config = dict(
    n_layer=23,
    norm_place='pre',
    norm_eps=1e-05,
    parallel_block=False,
    init_std_down=0.00365,
    weight_decay=0.01,
    grad_clip=0.5,
    schedule='wsd',
)
Each number is 128 + 24 x the weight over its row's rms, rounded and kept within 0 to 255. Layers, rows and columns count from 0. Numbers have three digits each. The size before them is the row's rms in percent of the matrix's.

# layer 14 MLP up, 512x128, rms 0.174, rows 445-511, columns 64-127
101:123188123102121099114113131137155144147118093141140160150165139127126079110145086099190146173104110121110143095105092145168141179126138105139157131114146138130127109146161088092134137127133112
103:150105110116111108142148159126142107071132121097120105120095138121134130142097115122169135176107127109103117117152121149086164122133107115066158143134156103151124150132119107132095152151164085
105:118117143176116134083140133106117120112173126136136100110176099094143150165125121113123126110136114124089117122136112145133143091121163092075146149164143125114133164104085140134162149110135106
103:117172117127146137122161140127133120064133102121128124168094148137138093147140142094146127102113116129136138106160117137172174120114107120126077107129098106162132086102152126098163133138126138
095:086126130135115119095079141181112145158172181124111172125112055131168088138131070120165127097135152146115115128156129114120155113119147137128123123137154135108093147120137135112104107139107138
105:171142108178130156095116102116137133161155120129114128115137076102162121117123092152066147158105162110100143099150109110146151090119095166123158117122147142119134142096147155122154151111139108
097:187137140115127132113158200108132124180127154173169120154119109105098132143126108122115149141172148117086127103133154125103145088148143118127120125118130138117154120101130092079137119129153167
092:143128096146129131079114122157148108081135148162135132102130090172125138107143168093147124132126209129147149172124115092148134063154124128125096157096183094111106131106143101097141116102130141
107:157168165170147133123095165128191080162137103170095139127109130153117091123143149106114108146116148146133153112135126131127107121176077117137145113121113132114135139152090075118127105128131124
097:110128090154137150099143125128087148138132136153127131129159107124121159131144115156130135133095120150086150114164118134121112093112161135129111092105157128079122126092099093136134139100110111
100:146144125133130106091115152098177077160105127131119137153139117138111188152124116121128101145150149134128137092127127097126107146109172125133112189100110169140099139101143156104130130100127118
103:115118154130126131131129174123144143138145115107107106173092161174122145148129161117111127124152107160167116139112133071127137133093143159118131102061123136068138118141109120135169120151155145
097:107169124118113145160094162156126112087113128162133177123128122166104138145096142155120134164142123139134152126072148076117105131116127109104192106070122180123167123106106118082117100174146138
096:094110130109130070166145118124109140159143131144115146153128136143144148155086129148137154105143143144079077135120106183111117123178148143108153140095127100125130106143107137072132120161165140
087:111128143080124156124118118088108134134135115115140159127121153123095104119104109092100130103138178165131139110141119180118160153131080150113126100156134142112153171169098182105133106129134111
104:118075149133135132120119115142134142165112141168117133108090093119148138120110144105162135160146117126158141127136162157108112165148102161092103111105154107167165151113115169114116086134142153
103:098099128076102151104083147152147128108130115094106143133095126149159176133119195108140175114115122115151131118130104141175122117144159141121121153141116113146175110117127109094113171086126082
095:138121134124132139111113133136164103096132135119120143101108136150150133077173081132116134122128145132129137147133119100141144101142094103149157124113156118070154134131124181135107103102158121
105:146165141111129116125088144122113069071108145128166121159128065145153159129107146102140125118123125151125135116135151123176144160095127091134123113124125167090131101129133105108165156113134132
101:143100104115153145128146111142121125175122097119128116148082137113165106160153154046140130150077076173126137139121177146119129111153096116094141099148146105092157155113139116101135109114136156
096:126099158117131119142106129119135094163092161120150156137141099142137113142126147144139159124109116101125100149068122108098078125121102138132150120114114117130108152140087152103134109118122145
105:097166091122155128102106182122136147124123191104143139119119091098136115109101137105127122179140173132188158110139120102118153164157133125139107109051095114162145142118112147100111134106112157
103:146101131120121096136099131155122109124169141163103131105142154161095157070170121104150119146102163106135116143091138192153130131161117105110154114148138116148135124151163142187123154068190115
098:148174115112140095126125129113143187100158106127127123161124094112138109140119123113158104088122138135144079137152138111125154099124155126113103129109108150117119154100124119114142102105110154
104:106103146128193145128136155165173150086133121131150131140138152118106121151146125134094124132073145141107141156088154136175170130153151123107089146102124142132173097134156135115146128113167162
086:141162137179138135135117132080136104086132144140127125129127135116136139126123132158120098117098114178093128158176137115093060080119117118131131103127135125139128147099103138122156151117188109
090:149111117166113090156138105123141151105209121149109108102085134161124156127157092098137125116133126130114093103152124101128144161134136141127082144103190170127141138124099117117117118125150117
094:120141111124103108095103132120118126145149101131085144138104109110140117178127149103134146134081159157160127108140174158135136104089102134149105132173150162110169144137109125135079136123120152
098:091122141125121155127124181152161191093103147140120169151093142122099134139150064123115108170112108183146129120100095155104162095099092158117134115144121171149116117125122135138111124126123124
101:147151127132099140087144139083111075146140115151117171138141103139128140124101121111132134112112153112103142121122146086107147153178141112131119134176126091136137112140117135119115121158132135
109:111115137135073116141101123118099144147143139152142124144153158130157131088112139124127108136137149089129135136085113205117095126140152142083194124108118132135157158132093180125109151122130136
101:092157128143129086091144127090106155150125100140100105143167098144124118151156096119129089115145128119119127137091170121101134111174165098141117136118149122091157138121162150128114172120115123
099:137095103151132130081092115107111153103109136177137189108137154164141116117173159112167118140115181165130121160125101113134129168107144132106102133112151123156118155118159128122128126123098090
110:158120135177160129091086141172086153100117106105111181142146114140171108148129131110117124128095139109124129064099139140142103134162122154137138134102137131099127155149112123185131123087119127
101:087096126130151145116142146125122163139086187150079094147143131144185142138137148128103133118146117130129157106117164126124159141121115127126142122104170135121100117114127097089136120116100116
093:156111116132117081122139152135097110137138117160141121107121139138134122175083132117117095144142082113128168154126137115081124167102164135124084127152199098144135129121125122114129135117159111
118:112165138114115111090122141122090143103096145116180177130108087088044143138137135133131114116124168142119114105122136115160135146133170128140146138113133125150137159131123135085114168124088103
108:145137127154091112155139149138110173134125163148143130148076160150144129136171129105131105192095077119113125081130108112090153137135157106076170128147127101108131171114106115152118169115169128
107:136140126140123098095067138128130132147122145148106155176129180169097149152201105133124164122145131165136115091144147155097122104082121121106145141119157154112112104157090147120082151144153123
121:111139072160112135110135124128131171084138121126127120132065157085081151130133150159113160122140146155119144120142106124111144147096130108126136114144134169132145123125117142127144169098150149
110:182113117157122147152137089098097121083150152127101117145156126081104138125123165086170121049143141119139128115132120109087155103155150094121130155107167137145181163097161117135126112083174132
102:122091142147127168135138154122136115163102118085159142108111165177144107135110126120129160134103096088143129115150128136151101112156108158147130085159150136146104133124124115085159131114137163
092:143137168134095113120138088121126135137131138170140102142108140114144119102159137173148111122133116121086110152116120058126156120170111129145119152118097152136119146124139150126131127130103161
098:139102110137131191075116110154134130115143085170139134140113137130112162134188091119145145144119119103111098113143096163152124098133107077107110104168153138152128094149110142133089147120157122
094:132090097144146112121104112149133121104075105137118122069121114106109140135108122083144110108137125128109140109136166191135136146130112097100153100128158096112124113156126128155145111097146149
096:140179108126136136120107108102133124139094117178169169110089133161157152129128075112181144115118123137088140147117149130128129092149133067108131125133103151139102142105104091169113113129133086
092:133136147130158169141098150107098136093162088185183108128110179110130145109130089114137097157145078104115085145130125130133091116166112143111137131065141110145098143117092092160119143138177132
099:124130110158150102136128135128116119116103143164155139133157154097137105103095121102105120130154146101133151143110123123140103101121150165189153137120086078099152122082131155120174147121125119
094:133096101154152163133094152151132178094175104118103074147140135172128103125088128144078128142078147144138097131128149139136164119147140090102087072143136128109111139113103179128115142095093099
102:113112161103089140116104095182136146151105120149108155157117115106169162110123113084141110135086118109141125168134119143094156137083150122132128127086136113160170118088141124144158154144081142
094:117121132129160138130084094145096149155185120129094127128125133171125103124112104142108148157136128117154105110106125133122143140128130123090113109079139152105127162128129168119121124128165100
092:122163122097125093117165154121129113133105153127118145124154093106111113139085103165129172170164145137165111098118164141104108154113093154152104106083107120175133133127095104135136109140122089
104:132090108130118135131151109131169059156154139131181060113127146115092154158136110073136168127102166133126121146133113104117133073156134086092130093141164112154131166107138088173124093149137103
110:138138183122109100127099137143140122099167098146071186127107091132147137107121112106143136104125096130150104121153143166126101171149123150144144133128061139136098109115125114121124153119117113
094:132078134088119157139147133155108126134123052134142134083147162109097103090110102142139115124153111135130162115158112123122121097151109156135137107092118117147159113122121170131127125087151153
094:106119095111144129090109143114105096095138105144082166155103142106130120129151119110113109112133117128145106107080157101140161130157133140172133121160154127155136185106184111105165136117105100
087:109148088145107133149161116121154144122143130125167109102095147138146101102132118068141152131126127138141088109063138147108123108109143172116151120136101179140136115145125126136112108147119145
101:167106124141149126133110158112131175090130152121117176096169125115080101124158177122082101174169155118116108089124083154131126124084088155096104129141146113111142139164103186070126153140117129
110:112136124121122131144119147176105142105161159100135130106166118143118115162121126107132115148112164079119094105138161120084112086084160125098101096108128105122122154115130165136126144111109180
107:119067103128147150139113143150130134116113110179114135131161173159127102154130117154153096130155144122112161137127128127192124151085132082176122122142158092157098123109140130108144171129126130
109:172126127109162114145112158162129128096146123131103132129152139104100133146091125126138111143107100112097129118083091106164088090126135117150110142062150146152162164141120134116092107142146173
103:107149118166157127134142122140134149135144129167176099161118111121128161160139154095127115091115137110119104142132082124156148168153112110118159116143160106134120155122112139111160128123110140
095:134171140116122102138124090110156128137203135147136109112122107061106098143108141114106128068189144168125113119125171161119147133122118175127114120121095139135103132102088162188154156143118128
076:095138111129111120160108121122144142099120113154107150149115138085134115150117107083103163117134156087076082107117139098121169179155148122125104140126145104112116144129090139101129146130124113
103:150138148140117137149118112145141125153103119134151116141146103147104165126098158135115126113146142066142125111078114114116132138120101134097142115142133142131203137136136130114112142089160135
097:177128165105107073128093057143137124124129165150153155119154130112110122150109123141102115101115138121127163106140096176088125104155107158114140122177117133094148117123095138179137132113143134
083:092164102124090126117157135108203170086114109109112131098095106164110103146124126144153105114185116125067124119105104152117139114138180131085135145106114136111120124132174116134122155136106119